Weights of a small GPT-style language model, trained from scratch on English Wikipedia.
Size: width 704, vocabulary 13415, 89.2M parameters.
Each number is 500 + 50 x the weight over the matrix's rms, rounded and kept within 0 to 999. Layers, rows and columns count from 0. Numbers have three digits each.

# up: layer 2 MLP up, 4224x704, rms 0.0274, rows 2937-3036, columns 128-191
# down: layer 2 MLP down (transposed), 4224x704, rms 0.0228, rows 2937-3036, columns 128-191
up2937:525515454421516507499545538465563505579467400522517578525513545507474493445523461559433528471423470561482486527429429415502517561495396477425531542449465455421406508544525460546423447514421438
down2937:488451482439558553508487484450483459467571430519442486502560535518553518514571484598515519483403478620457507486500517486467520491469495443583501567396514479480425425448499485501469544522523458
up2938:522573397476503520497477563451632544527555418449547550556491536501494484433483534491449467479510491508504492540483514509505423531518499516454493475511534525491447508499536507470419455482404537
down2938:425372454465409477578496552413463507534373511442503504419426401405603424519404422435578492407508505469534544592392528476515448386649468509487371451576504573395410520577379504414468551501453491
up2939:523535491413571504403537551518505533526469424517528541543497575519547447445548537559435462489546500583499510499438473463469509547549520533460479492465497448518489540525590542525472531525408467
down2939:461515445536468445522469437447475468504550520489502504478535522486448494559532508494498430498464497480534418530498494572525465552417530469501533530500515512527451518509506452515444486471434500
up2940:465544409512555522521487477490534534533533403496537529538521466560529485385521490503376452472564463482432464476480511436507495525580503530446495471490567530505441533502516506487462438481375535
down2940:483456549543462488403483390590578588487421464548496462459456458488562573396483594478491640445495499482534579514515512527456587372604489607515440476512505485649436468557441563517411618430493456
up2941:544542451482476534482498567553493485476559479497535559515470535517497432372544422480446469491493513587607496547432405426648454609452396562476537473479496471450430531600549478508431421524442489
down2941:488439500543511526563470480488539496550492434478578508525483532511397458491510459453467433406594550422487446502432549490608595555479473537437501515457457415394528493510450522430566430522434441
up2942:576539456549461524502613519557586408441427436474485500526500497500560448476534554439400496500546610467479429403578493492508442513597465525451575417433479521464571476587519505504520466482379575
down2942:543506435470456550421545511482443505499515490526477473493591452464448569556515511475506498520593552556540500489523394584533425473574445555485501485555611536530562432522477390506466498472475478
up2943:500474505519641375468569480457435497522487503473468545481511557554494485505493562487462522511436471503589591477550458383463493486436434599498429535489482434419506480524569483426517519445477392
down2943:497509466549521527468558577442531464445506467559503498562496572474436538405490482475533569540394498506474449513456480578526580472453544521554529459489426561571515554464554489457400486530549560
up2944:513562490440521528569452566486566455596600523547551577479475505465527494500558518452436546504461516491522504466434481513458452545578477483434413523521511513503455564478420526443529570477394525
down2944:500557597456513558502470457518476487557525504482470464439482510492482645539452514466474545499508556517454498531505465512556443529507502529526475484469503453433463492493518479518474455542523511
up2945:523552462510499551569444569496460565465535400467497555524532490533387506436427465399511500469500418451508492568533492492486499508508503443492475498460499522511496508451578555478484522533501547
down2945:509462544541461450501514480467541513486449494541474433472514492525504506475563569451492508502599472450503480448515540501447480539462513496476524456542495506468485485474440458541501494460551524
up2946:560530529429584468517469540504508532510548405550581526546547477487531431446553466595457403487464480496533479487435439410506450555477494589452517475515511550459436592500549479532470414511471478
down2946:471522479595558462517496573460444598566541577424522528558592379448453447512504470433459481476485508418490474579511492554491460608536498462529478512579497498454461402581456474483430381524447466
up2947:637557603494546449534533541487441552516428474544515549594480482502467496451440524522539527478341470450479530561542518373509500488444497514533512520481487498508501641504551480520470541571513455
down2947:437452567476478444601474451521458538373457538486566556530457476496468507541525501488552514479510489470562491511530509541437451468523472516490499510509534562541493579466504483565520494559480502
up2948:559530478515547537490554574544531545447479426464509573523522534505481448398599479550468508504450475499526490451492440481460490529511458461374474472418558519399505500496520536551436522486453413
down2948:451576484480469530465527372405506426516504485560494411477453539523607494562512556465615521477381508510460558509500486477624395520484616541483458618513462444497525510515624481535560554572437506
up2949:516576482437579469484517606499512524516470341508622598555488562540441476419534450592451456412501530585527486492446427426475472526542479505422450516464531466442503523554592468582424437464423494
down2949:527541478508522497546451511509509478517517492504518442517509509517479494502507527507517480492512534483507497549518504494535512552499519462527527528539508455449469475489489466496458510487468518
up2950:524581411517476505552435510501522533521476388530449484508488522532496537468491524479451513484517568512428514562401482551479478509480502427527490489503446521474503528570575494501507512501511507
down2950:507487512517453527386478484492569522471537663518511538546503479483530444472532369533557579529466504491550522408501499405472542506513435523429512462490574433539491435465443483546538496418439532
up2951:480513491418598436527414611469496527578470400493511548539557567506463442412679434570414452478501524512608502505505471442559453500478453493511447490467471535435453586498442464474376454429475539
down2951:547427500601551463455531537490519493571459473485587477494461588444599500608441484441512477414446550455465474605487517468536539543582493481408489547512492478533484395528571459434453375588378459
up2952:462493504500534465548490505545592553515513409450591510515494508505440461476601513528477505491430535562516484488533513504600476539499495474494470492467562544479440573528518436530397510492461472
down2952:447619529504362472378546458532534350486600444704541385554544447608448562518510655350593431450481536531425530477499345561459442490506545323415469436477409333493489521519601514529411531346555589
up2953:527571473445477506510532528439498524478464493440536527690466525457505490471539540532484519439524598547490508493531435442523420574594481428449463470559511537494478465539499452421393343512509467
down2953:566407541514542434516444499445421506516548439426403506521452419469528459530485532442549521518525446531550418524451475407498494478444422586482458471469522452513503479574545551530486551364472517
up2954:422564400529522446517480506497564417523374506464450466508569504470439388493479483510437425473584509490559355439465526468515519521561495554477566475467581515547553586571463454426523499373544477
down2954:469525468514630464473544480541463541418492441485447481446474533446595601525554453570478506464453525512425575451479490471456432513472588513420495565500454470527497534587487491508428502458552517
up2955:485529436422528467581448541457466513486520459497527548594517478553487486463570490579420429482461503550483542486489570506466394583531513500526498483536510443503511539523480512480433541543481492
down2955:508477623548371503453476419468526612532494519465480535454473498487562528428511577621535501502588538526512465438432521509535513459502501561492486495571454424417471486458467542425459603488494478
up2956:459491521549526418534530516462524374572420490489601468456507527500463483456490599482533463461471489426472352433533466526548466513527499515540566469458496462532554459494499526430523392508527531
down2956:564499530500469488497360435540575487450578681519529524572474491495542449478490524491508514477429507505454530542483449514469562626484555450561507427527484513435456442558561576485419481481545479
up2957:543556486487571448538508482503562495526509482548556578566572448552439494461521510475487482494504452515497510513487382458415469457456333528420484432494520477446421540490488520527403513492504404
down2957:477459451357502501455602472396388463419546495550620457554381411468449527487455499458629572478394519580495522507379558435607485509440540476444462515545331402481588383464658427429623617507471550
up2958:491469450482463439490456545517434475471463454507525566567536636603485523420551516509495483427449590558508452521422498486524525620582501490399450502522567462423490478457495458514500422457362493
down2958:516508454557447508522547546539459524516509404470492573543362459451489580515592505426635533454424578646500394529596627534495580515562474527531605533496504573507414480408609418545492455488529506
up2959:549476486474496495470478512516521485510482419476524472527490532626479435466520484554443496503482514553482472460472448443448517561522459513483499525495538506486506460518534517546415479464467446
down2959:624536502426457597405437576517463575514376566589606418479523531502483579467444586589545521488456451381401585393495543461433544496567533514440456504495427603535396445535459479534616531529574500
up2960:490512420554532512594470473504562442476567409495490537542456418471547513520440511520554337429540507397408469479332562514399500522536406547492461420525575458461603537554499471493522490444469408
down2960:545511574409511453518474569521499431590574515485477504606468418442476551475529482357547403514517458476487481520422435574375515493488555609330614442591472439471564492469465560429439455485504522
up2961:493532500427549492474536600498478520559441401532634540609506548574473381442540501570477482450458557594482486506485485446420460569529455492430413441457524524460467555526519507524420461438495502
down2961:516571438504492480427484521530515558478502463553495514512558548460528486507477560533497496486484539529576526547498521576528444541486474536542516534496522513462408469480566477457413498535502528
up2962:505512474445606485494511597481475505526499372532567535523474627536459448385534453587388422467475538579481496459390472431479420551489474542444453482447519453405464485568560450550372496467420459
down2962:527529437494512480472492480470503499465469452575502513524525509463573467487523394475494495497497460533469582517470484526509457491465524553479444485518473468476512461511549463437459485487472449
up2963:495552506382518426476572557458486511529519414599488607534471541550509439441550519603430454452449501516455466508508417482436548499514510486483466485528540469425497488561521506491452524508398482
down2963:584540499541479374495416520516557488427625487377597438432603455506425595425507413396499488411639396370521445498489488463514516505552465523511463494477436468611561445480441446538421525609454527
up2964:491506519476508543464587539474482480468461479598520527566489635549522525550552486522470456518434523503406510490473471546496449489565482497503576509540533433475531463501582518507532405505466560
down2964:514491457521445523522519476529489423460489476516513542442484492457500465482535470511501492495528545464441459482501484480555599514527484487475501503511458494543422496528476549468546458527568495
up2965:477533434455521432487465500460433456510420431484547545528501572625475375487489452488457509486470515593547462502368504495482463544549506534474495486461497508488504515515562501540414470500505537
down2965:456440520687373502440440559427535436541487490572458515517532594476483522366471440566515503442634403438420499483357534481683495496482433560509464460514634423518526538411442519399463420432503436
up2966:527528493488547556493471544480431521502528378477550631493514511525509416442582499552441548442516568599524513481509421347452493536467471459468457504489539521471423510486555501521488477455485492
down2966:491436442521553477487484560513485561458601491511536512518517512488494467479433514585490504450462495561523488483477564478588446482518429541517378533488579464465372401507490477471557484460429429
up2967:444591360535585443498511566587593460556505431474496590565514508565450444432525566479472443442499513578485438492416506490459488559500509437509406504490571488505427464502597463529420453565516507
down2967:485475499478573494469574525533481459481550460528450562562463470514548519538502492515575524462474454454520510471480538504462511522530513454435464483535583585463524442501492485462474497457397504
up2968:514572548499427461559629475453463513493400480513537466600548489458464577374496487518443432440460542533654484497519514492559356514585451564474536480332544441447474597383458455477543460476484454
down2968:480514566454507530449628503463536567457521516497416502558498539442455492419564516425582471477508442541490517535502450487457350449554415506499503460523535468427517579531460437488520579595441406
up2969:587547477462506458478530507415532407555518371556543583542547562538481435491570452614455480487476552525457474529499469370486605434507482545497555525445494470512494530543616500539517494389395462
down2969:480484407477517449414488477477488659536438504647456568458594398448539557466424484459500566639505467539471485508522495437495516400552503486445462481493473416428501548404471544453577443479577425
up2970:519503487468500454498521503525473462497586483529518516505485537475431505488463531516534471476476467508531496437531519497603506476488528555480532424424501518518560516493514494476458500494530511
down2970:475531491490412503479407471487464521546516484542503561493454512527447452518501522513423457533498559492573500500510493499566532494530469539435516397579601514500419501535528441494486489518421514
up2971:455467463417509448443482472471556556604481480411501509548510487494502397364537483461477507398570485532514511476469586482451531531497363521535432489378552527501500528448470477458377542475451488
down2971:493562537420512453606453571440468382454445481522452489492536414426516440485643424532499620430553436467545553552553553519493472506500443500560547507445487494545515528618548460425509526469496498
up2972:493532518435573480506535569482520502523453335539660596506452527533454438376580453528461519491469493612491489481427428385476442535482476495441447490486540427487467483515528513477424471484455487
down2972:491513523508515482475518509484487494462481500481549504520534541513486512533509467543459480476540485495540537512518486501514525531531472533478503508508533476523469509547532496511467462492504516
up2973:536478509464536397525518545518490434499553375535532503460412581539485480363617459542539472464455556553495450446450425403487511572441457510481514518468556433455476514543523507492521424434368506
down2973:497478520533518557365470509453463523440483511506586520553465564457527433544480490529594565488499484608496544500460551541449473499621508462488468528506529507420473474485514525463426516463422433
up2974:509524527408539493423459570499523554539480466465509580678483504500451396379518463496451497487545519526517527424509428417452522540534472633463447514526508481490453602500541504471491499536374494
down2974:479454436511401589554457516475504459543572458528576419571508494420370396508466474426511562440413502470527503482449523548544527538510436600481533501483386519464530569547525494497539504434465421
up2975:592465478540536522528528531461462449496562485494451515520429501514557446489450447496502560512512459606431468474536508508460451508497531461486542501500538580411398569575512548536528506512441473
down2975:476455488532507527486462470496500486464441427494483534452462500482408532512513505438482539555458433506523428507574519434488488515497480533489454506489485458540518525483450555557474473502574617
up2976:502533432437543450490605485505434512490480496491462619496490490554547526428510517547568554520506562544487455502525480471599533508482409447480494472516525536428623681465534477468523537540438515
down2976:501570461497403474508430564483463498479546456559633696436450451489498541456515521505529548460496498549498513554444543465507483533494500499480533414444518478473512500513544515458335469574638517
up2977:526515367553545403616505465547563475516441504494543525511523588530512497463455508496503422378566507421546408438458345513538418546463381571434530372428472548448538513473516456504534473487443302
down2977:561564519366498430531501510537486530421544613514452507471566621533521458438412403474529618481534490427476462540413554470436412720406373504524573500532516481499537421525571476635521533527522482
up2978:454506505486508504505600530487494522584561545500509451483522566547477487435555535553515455487376479480532515675549484508424493518438541422459548543560429476520403433465524464547358510410519460
down2978:431454468586479530509520372510519512478529465384503610613503534573517509530488496462476386562467492517497437538469462460542473504486499592452477479553478599517452558459437518393380616550418558
up2979:528424533558477524413571513528507463488536525578513499596583507469539538476521559498513388451461545577448470429539536506491469561486487402534598471521512448421532494514476509546492334397490454
down2979:540487475460504415524527472512566482549464514537487556501608454534528544555540544521542520481508499437516487499534558472466520542500524501458467544555427491447394481497507501468541505435521489
up2980:475541476498507381526579461478448532480531474535489592531469443530499501478477468509495491489454514496491429495556469499400472493485510471489561489570461489462455557488519492486502496512489499
down2980:483471489486471564479471514423534597510466529512532469490458508501471542498546354456449560495587468493487562526416517511488468495530480590484491494531463532418475461463470518491471521436475465
up2981:516494515432509542492499585486492431536493446483588556474415553526399467485589436531434530508482551551532484521424494433490510524527511557425510492448511460428458484501467503408388445355486513
down2981:422434540586503485568536442493489566540550450498443429467384476650546565564455381466594535572584363541643581452315579427478490390506402505341417420540487336469479439600615616469653492504387493
up2982:509468448471522446481493617477521515571531400548514560560425571515423473450494479514445540483528551491477502478524452446484470528464460479473475492445476437457480507556567529513417434454461418
down2982:438531579499485517525460582458539554572444524510557501570483470546416566432588454513505575517531462495497435495503623466491484362395482514472489580445493530540475587409553553535539495553542384
up2983:497535511424564517477537599513482525520506337502599539536512556533514455402536436586457487425468548555489494515482466457445498556507464467427501503482517475470491498564570511530429466419419490
down2983:476478456524529489559490493487521515528509466523519493499538476529494479516472489508504469495504532506547537492467501513541452524505466509492509519485538504472465499510501491433445506508492515
up2984:480582431404520465480470540472557480441507444489510526457436522517381413442491515451381473438533600469544429511432478465525464546547472538464555491476505457498525500549521479494488488494496448
down2984:443575465524488497562347504500515517556485456492459463514489547417467518446492474361557520522545499491521546508458584442456559504478477488418527489541469466527480454539480468505555493425519509
up2985:591475493415524565472515654484501445552482416538558661520508502553490419423603414506378477470492500573538530506451479471494433524443494521450488481496472439492432522576539497554432500544476497
down2985:457543410435456412537466376515528486598483496542429445405474516486532542551519487566586538513585546501582481538437522486521557506520559539538440448526555495420489497407519464392473462511446514
up2986:510497513446498501526463533514475490501512436579529576531529473547491465400589479575492532449432529581420447547416473445454463528517450452483455509486548476430466553540532484515438426470451430
down2986:381470516534434502586476474513491497476537487468462434480497532420534520467574555453538486578470489436463474499555556476504467464483541482548478509540430522469441480531582441429509449462477497
up2987:503544489500485519601501461475463506581557512547500596412442461489497500495502527567519523466470546522438473544514498509491425487439512485471518475516491432526548536562565491476509444496464534
down2987:502536505546454537584502486455484457587492510532515434506586495458453619521484382529549466472521485508636534480472527506522564526446512556498502472536523515506489511519420516441575504484553513
up2988:533474520520432544470409550462534558496511432466491475529464496596478455462587522559480518495530484541466514445449542418555544508462361567460412440471507388507399470532483551510527528403454609
down2988:479466485484517492538373531446374658492548532555472397500445434543434545512483380563542432477483510533522525536383527547562577579396474577535432548531476566574553435571505444415487446524519455
up2989:397532503511562533524443581436495592448527484558536530505515460434485490476621535507463454450496577494514476458609372526486498479574433433550538465544601538514579424547569464443481502417474384
down2989:505435515472475524544509529442503445524519476547515608463482550547523422533523482501453446539550550494458471530436539489541476489538518440516533491613506526475410570529493480443532601446523480
up2990:602501473472533467471502506533475552519458532459519512550534492487443419499532474569487498541498515537519501505486471521453521479560466495515544523440502561526482538442452482559417530545526478
down2990:483493445544462507517494490456529494488483539514530549459563486558517519532496496501475536560514543506591490552515519472485493460497478539510465455507473530473446535494418509526460484501485547
up2991:488507297524497486494540532465441492537569414386592522488409382566433471515417478672398508451497504520532475443548514480566437544580534441487514497534543498449543594600421544509538499534467574
down2991:450502462548567519518483450555462585560584588415460479419483461548498427581467516531473520486428478503465545468531493579483516589538605522611479453613532505434466431510421512388466549498365562
up2992:555516473425524497517464542453456482528545430544578581514510537486502374426501442550418466415505528561543514410540485445481456545484595522499512512447487502444531555459533544595472457396465411
down2992:481483510539500449484513522466469555428538439527472529506472481461521594514525527478440538501506598568543567497558493508446475518491527557509508459518475445454496451480523430545459440504414454
up2993:404546509470510489498533441573530495484509534467592555641439506490494458460522525533463495449421494505503573457486542576442493493499437521546503496499497502563464463515535537563514460506554507
down2993:553443458539419512500501478470396422575555494531468457455467473329522485507494471578492527551502534500439466554519456484555520478454529495567476497493553488517499453555471510433496519415568481
up2994:450694487535518489558488553540449495525435514539553497524509483549428433442446526442468450427489558508507491426488414454501419476510453570397525470427507565477496559522546490487480485449455469
down2994:562461563470570553447485528504482471430490545505450531404493470478477497495493511476487538518547536436474485553407525459462433470494492545426516444557586454562536536557519386493456396501605583
up2995:457657496501558394489485451498492516581488466442551446636558453467493405545482492461495390490543500479549469429531431511420478492497482427425511468522505560362467494456519501545447474516471481
down2995:457487518551449482549570506627485541507570525511438476512524490446457642511469503455497422447545487509562511503462499438484499454545470431584471516442546494471523482460476482425526509525558538
up2996:470487395499516552553518504439496370528451413456519530500496532576493424494563483571513443455493506466468443499615539462492449530475531531572601468473523509472547601502530517549411557499533508
down2996:512495470551546516423514507506519534500507520398467542470562529509533558575520581527576508543485521473409520442486419487486523444472519542515562508562452526569569461524489535446502542343460562
up2997:511446505422491450418530447481456489473459528504513475524534533523504466504543459551546540541451500613625544496498480478498527456550494613522549507417509466495492415506421520448453544479452534
down2997:405535485517582505510502495448410496443485505453459498516515512467441581545473511508463562485476510502539498479513518523458518503529453490508520506497415497514478502437507476526562432564532504
up2998:456520488439565467464493536471479440481545410524511592513497490542455506473513501537514441478574483449537455491453502442419473521547466513432431517458601375513498479504578462521517464501450523
down2998:489514517424495526540492511475564477507433499585516573464415582467465520493616512524486504478492493471445614537499474476430469500497433521459488445497378420440432535521495394574361471475391459
up2999:428527433464562555491516516441540480493520434438446561513499554536453477489583461489478487527485434528548414528465519468436467553558524547478558451450477513493435493486515488499504469496468483
down2999:475504440555505499500476528404506461552469496516466515590451453432592517457499430449573464494533554477426456520535517396569482491581435479484502462567514478361494527514516506475431475516416420
up3000:524501437484512507557485520478541548454498396565507569500469511497521510423565510566458459497518421567582476599449452462498529534538468483541492455513514511443483573494575472595487415537468513
down3000:393432574454439499473480515554467563485523467467452467541428539543549559447444444416486470464490385449502536663534506563524477494463513516539483466494473492547520512522537525500401465396484449
up3001:497536448483479442551526479491523496489483526530543532519501516510526471471482485483476490369410538457492444498535495483424514535497493413493520359472453435458522522475466547526501472399481489
down3001:530501561498502510458484511482490470517503504506496546506496504461465525515495489475502546457499571594480522561508472465552473521461516514467540536483531554533509519450507478516502471483509525
up3002:472544509507509542522540552512479496581557396473505520518444526496441434438544458528475495451527473612480483449531501450565437564517505544493441508506594420500462470469464452532380465381400546
down3002:456462428523498500535502507492504457465432503520463496482523571493439451496510484471454478514541448515509462535401572458544404521463563497442538513387500423453452580476579528489501447548486448
up3003:486517463485532534452510486523536496496481496517525638562477539486549451399520429575461415422496493503426506531470500485451462523518498436487467468501572495450434490512540520527494434432442421
down3003:486424528466542512478467546550568483493480404568456610487458461462399529509530501469470514548581412529447527452493601535491520518458424448486511463443469573535552506466450569421540502406481492
up3004:514469331483451553497493460505577517460488414446483535492482562477504539542446492484547550520508453452499486483590433489486383503463413582425504337387438518477494526481488429429495453473482365
down3004:447476497516471468577459494428491573540452480349447540431572536470531469453478515413547560527515495515556436508594515506536525459500601450401425429551528482564515505463571466583507527525600508
up3005:532567501475580529530476583464490475546482437557507618524475563499416444499517446552408454436481466610480492493472441398542430574629468544454452535469529508403478551529520530572433457430458521
down3005:506492464531489460437517504476433495451530432526567521505555569531517514494473521501430498514540493507431503503445533552460476539498466500501535497494455456532477443459562518515496538475458474
up3006:558574434609492462564537536529528453593505457512480574582596428472471503485477609509452484474463503465456524548545492451526496558474550453449606549544508572439539566556449482510502488511427460
down3006:485498489435416514529504412448497479507533547491472504483605511489515611516457477497512631593490502478512510540531529544509545478478502541451476558369350491582514473464520498398517544442465468
up3007:584562486449660479482498591503427520563463410587552537533483612599446484449616450606509479467513584521467465505470454387479476584536443458433412469456529493375478509595560460450440352500416537
down3007:495469561467519512488498523425600600464484491579527519515527530492511484426502498530526523530474519538457454501515541469456528480550497576522507521547558542450458507484546479516470485477528482
up3008:481524528511504508490465535480540445563543420630571481630493511568414395426558490575525524535501457517480465492428493483413432516532558512495469485496520454487480451511527515448466500459462419
down3008:379530408336544519449442440520478439302414487582589541437687422455571544641608529513291466589402524650636492569474319542473474478705524384450495456657354486322472543450375530598327383383571614
up3009:387509448497474526494473537486552419414528476488551456648486581509560544510574467456466514433646565523501495527429506543427486555542415461502512469472453469492434388502557549531503441462423464
down3009:475450470501526572547498491515478442502417463527509594564426513470433523453521463539463516394509470479543517549489540548510546540531459433450588442431494455530486454507460542562586491453567483
up3010:505551489442524525524496481494439525482575408542533535546409526497487439396533487505531495376499553448525442531396499497387482521523491509440514465478518486434542433539440495485408480467448467
down3010:525529491601553545467492483515558545487481535553504518532508478537507543478450489535419493505469537524416510470514567553392520534536433442537474456510368439471442492574457473547495513492476540
up3011:402478576480505538433485435499485495491483551540527524540478495496518509498490516531496553527533496567469508429554489450479502522528497484464502492502570420499506460455478466476496460460483422
down3011:594555396543453460518550556516564517445449423424457381500457505505540538516535508537483459507507540461531525587464511547582464509558534422593475528550482540561507503524492481549510582536491516
up3012:484486492411490383551595491533561408532596482560552560557430556796375502470559526607463535503485472496400522536445570426629408499476459486413398491471498464569454385453491533433558430436489438
down3012:430514493580403576626420511438444471482499376560482414586514491474549522541587590440521434481509502510577420502409495400392596594529457607563393472425375486619525483476518540557610526489613534
up3013:435451446476529557537462563403534501448520385474541541518529533595528524431560498530491476471414591488539523390466524431475489552517473516375466439440447476463483439554538544483446554535459363
down3013:586548524452508484526539459551573548570511502484505457540520458462568539520451564494374467492491430533477505511435587612472448486543498573533502529590571509369426616545531548492627502562439416
up3014:519529482449624493466512520489538507517468446500593594527520537547457487471513476538473529425503647506514585518418424417427527537554465508419476496491441491434492496584548447516402435477427473
down3014:460500532566580497550533567463519510491502522589512467479518463566484507482559548645533524589508504525497509537511541461466473472511531445467453513497531502500534519431553455514366529541491473
up3015:504503459486559464489521533463448475513481400551610585564537552581486449403574398488435466460499517595515464462426509444514476501507435562388507479479481491443462478558515483474456474469505436
down3015:456509515419502496475526462478426478462478523521460526550517462457483546537530505507582593506511421522511485503498492466512497416521554508504509510507525434527470540474483484527490457475425456
up3016:464495392526502586505440481529649501551479449419445585582415482484509532436480451572509452414462547472438466469466513497470574523573484471501466453483471487466465435611502466499533513378473390
down3016:577548446518440521500543544476475581427498477561548469529465521514499560500526443564520515491482512564566489507539505452514575479445482539508581400477534511532498526472445451530433581500486491
up3017:529518462509532441498398513527508489622489423579639490535500539551476485430529493506512380444530529541481467544466510459457503549532476505447460461525500515422489520541573483470473496510462520
down3017:443427559496462496666498427565565420494495555594466552504589500420517511481512575616546494520396515470381544457573568545421489496556518407514517483557523482476548484536546494506454490468403444
up3018:480522468404551484562507594535534584422553493523509525520522490518430487462446488524483519508552447568507536418468495476471454505492426462407509473526565495455481493589540536462504499467407447
down3018:523529365441513463547482578490543525469477506505510464404537467528373528421512481550328444473486534487562480592456411440465450562565395463450590476448537579436472552588487498514455445502523459
up3019:513594420479564465499487533535573468495470440508502561548470508514475401423598416540390489407519548557486457468503457455474500546514461501483480498465573510447476496550519495502382484480439525
down3019:509435478479450552478513515578517689534539512519436517453363550527452532576497587468482515582581455536464500598517572453460544509515482562505470556524553442510454437461511538468473562453493518
up3020:456436522497464468411604537504473459538482536429560527478517506544502431492489516459497530527540474487465549446495413437443472505393492469504548488470470480550476429474489475483514502537513520
down3020:439497521450526512557431472508536471469497557491499494433468459547481546550541552505495426492490484498493510491510572553517505521607473596470432521520488467402591541510431477534451513489478416
up3021:473576537428570476500485526500492482496523400510514553514502461519459473446588524514494494448575484443476504523471481481530452496488457491534481452509556420422485482573457511415409429468496472
down3021:465512478443483473529640482603522552490428597474480501582432611472556529487401583508511479504399537421429391596481530555544455558480536482477517531441471498459529446464573502707558407433399599
up3022:516504468438523553571486457426509470580519500486463624477447509495439546520536384421533373497504538611471354539517411500534517470468473492495428464393536416518465420550537506431491542492430458
down3022:514514503497504416519488445519486464526428520493478453546496505515490522539486575529463559500556493496474482566525484550540566523528413494489506484521505506508433482472430493538531462491468524
up3023:471521466522528525469499539498521412478371438501523523546486551515478470373566428463457469452394505497506516511454478472442503522530538529495540493453518494499481537457540489498462510475452475
down3023:457569456521585496482481545520478499528512496465526501535453472504471475462582474524468519448424557516551512493538546453555449515500473464513474428446457465525519498502580451534465493517480524
up3024:419487474505626473492499544475562499454623481479520589456451621547478482508550577502485469488514607700486393482471485467486388513448402459442412490404514501538450462524527508579382555567519556
down3024:406497486471505545497476389466618531522518495382503539457538586483548523496525559458581459525544592481469465518495595457457486525541468473459521557508352562410470524514455510541437477533476550
up3025:531557486434561478506535608525481503546466374516557612563460524518456503438578446548410495461493550585450463500409463454478458539550460494426492474488496424455420464545573466510473477487452499
down3025:493492503494515469482533487516469442517487494540501543495480445491537509504527538506486521481475516455477486503504462531517500469515518493495463507492526478495490518507492481500492477464474485
up3026:510555518465548459494524571473507524494493478514531506625389583575500441499517456558370480447542567576461486460488476429475464536537465476484470500457572473467414450533519545530438360441523476
down3026:495538410523471435548529544532518494423515481569435529462541534390543512465615492511496515527465462499475551476435549443480449499552505446562494483508463456486483507473579536423549563458550415
up3027:470551530540439464520591456508452463538477467453470564419579460451531474475457503457493377454507447473524543470527558468495465525406479456549574477505478474514503561429466515530528542552511525
down3027:526472457402438411494536503533508507536483435481500498477624585567567446498509491564574467530477459484550515509447502495471488505497518487508563432602495533495399496435520538527523530507433549
up3028:565596531505617509490466508462478497466348431478617557535476542576445495411459428622483446432481489566526505484482453477475537488616445491481530480430575454434519580488512470549491468387486443
down3028:480558397601469618567496466529505475424530487502507530554526484492458535526465488511447502586571469486501457461574485482479543502528468630474420463483467518501494494465466544378502456518500487
up3029:497513499528599435479499491481455488449489397543547547516528562542446524410567486522445526456554550484476436498510536456438511522450383437429458479448471485482432481513490493469498495548440527
down3029:575489625494322413410571354493522522542335486513466452516467394484557569602530510618508555473617545446489535456540661497465579494509485512543534402549491519485519564511490520441623577502525481
up3030:519571456480614462486567552527497519451461454556562602514476520485434467496496404559528547402465588505528483461552499472463413512542523486492472474518516481498504576565472563488380422480427490
down3030:543493513568443607533512493517492555511493477489471525526431588509414573487476638422504524539566515450431399481473498485494553478461497545418561568570497539488444478533549505487494529394494543
up3031:531472515465461510459495530487488459434444512560498500509520506541533525553430420559476540458599515553511553468513521561441543504544534569531527490478493513500561571440507451613506467567473458
down3031:441470532522389470499495515475562498566451526484441472523520495496513513524526469522379455487487474526488508483419547469499501464505567572426409450500471486548602364446502495585406547600510436
up3032:523514536490514484548552476479468442566565517559553487551532380435533466449559593512466485495421515476534501515484438508470372538574502559529502440483461450430495564461411475586418427450484402
down3032:542519436498442468500596560491452490534453570539518428414478466515526557523497522477550451452535463524472510475520476522501478516439568576522481585503460522558456561423494552552493459578493487
up3033:525517472438556462467537562504476467504478338533605578523464531535493445453570470572474493430530524544525453515453475389433466569541514494463394466433536475470469501512566501526454426468502507
down3033:527474495503482485433526458530498465473520493465528480502536519500520493486518486452489482493500451432541532492485548518524504502515505499461531500529514504506490491500495540499471538457534456
up3034:468494487558503526519469504530567499476517491537459524431467500524467487467531524462446458448593503398495528456427536513582589522435467429416410460542485531450479478523566529446548481445516564
down3034:591379620473498469513565509527536540584523486460442487510508488534485471552422511514433459508511486507489478498521536478423518502563551568469509478613494428461502551466536512484450487435559538
up3035:471635467559573506563520517495511466476619451542493471484456476541463393511551482515463474510586458532543503541405407542446461528471390468428534533501534514519548462597673521526467433497504487
down3035:361531527550505447560504545577585558462548516569552530577472520379525456494461472431495372456562477478506621585520544554446485559461556556532444476600431481486529496580517522432447432457530444
up3036:511474491407627495471513599514504465455511425561565628552510548487473489354555472522439477491435462505510571564459402457478474480499476496459458500507474494418454559483503485562427539471405538
down3036:414522469454505419530480457415557512464560446462546475471525485484547458560545569544580406462466531510458456570487567539435460486498519528458506528492586514450430502594544476456409509438472580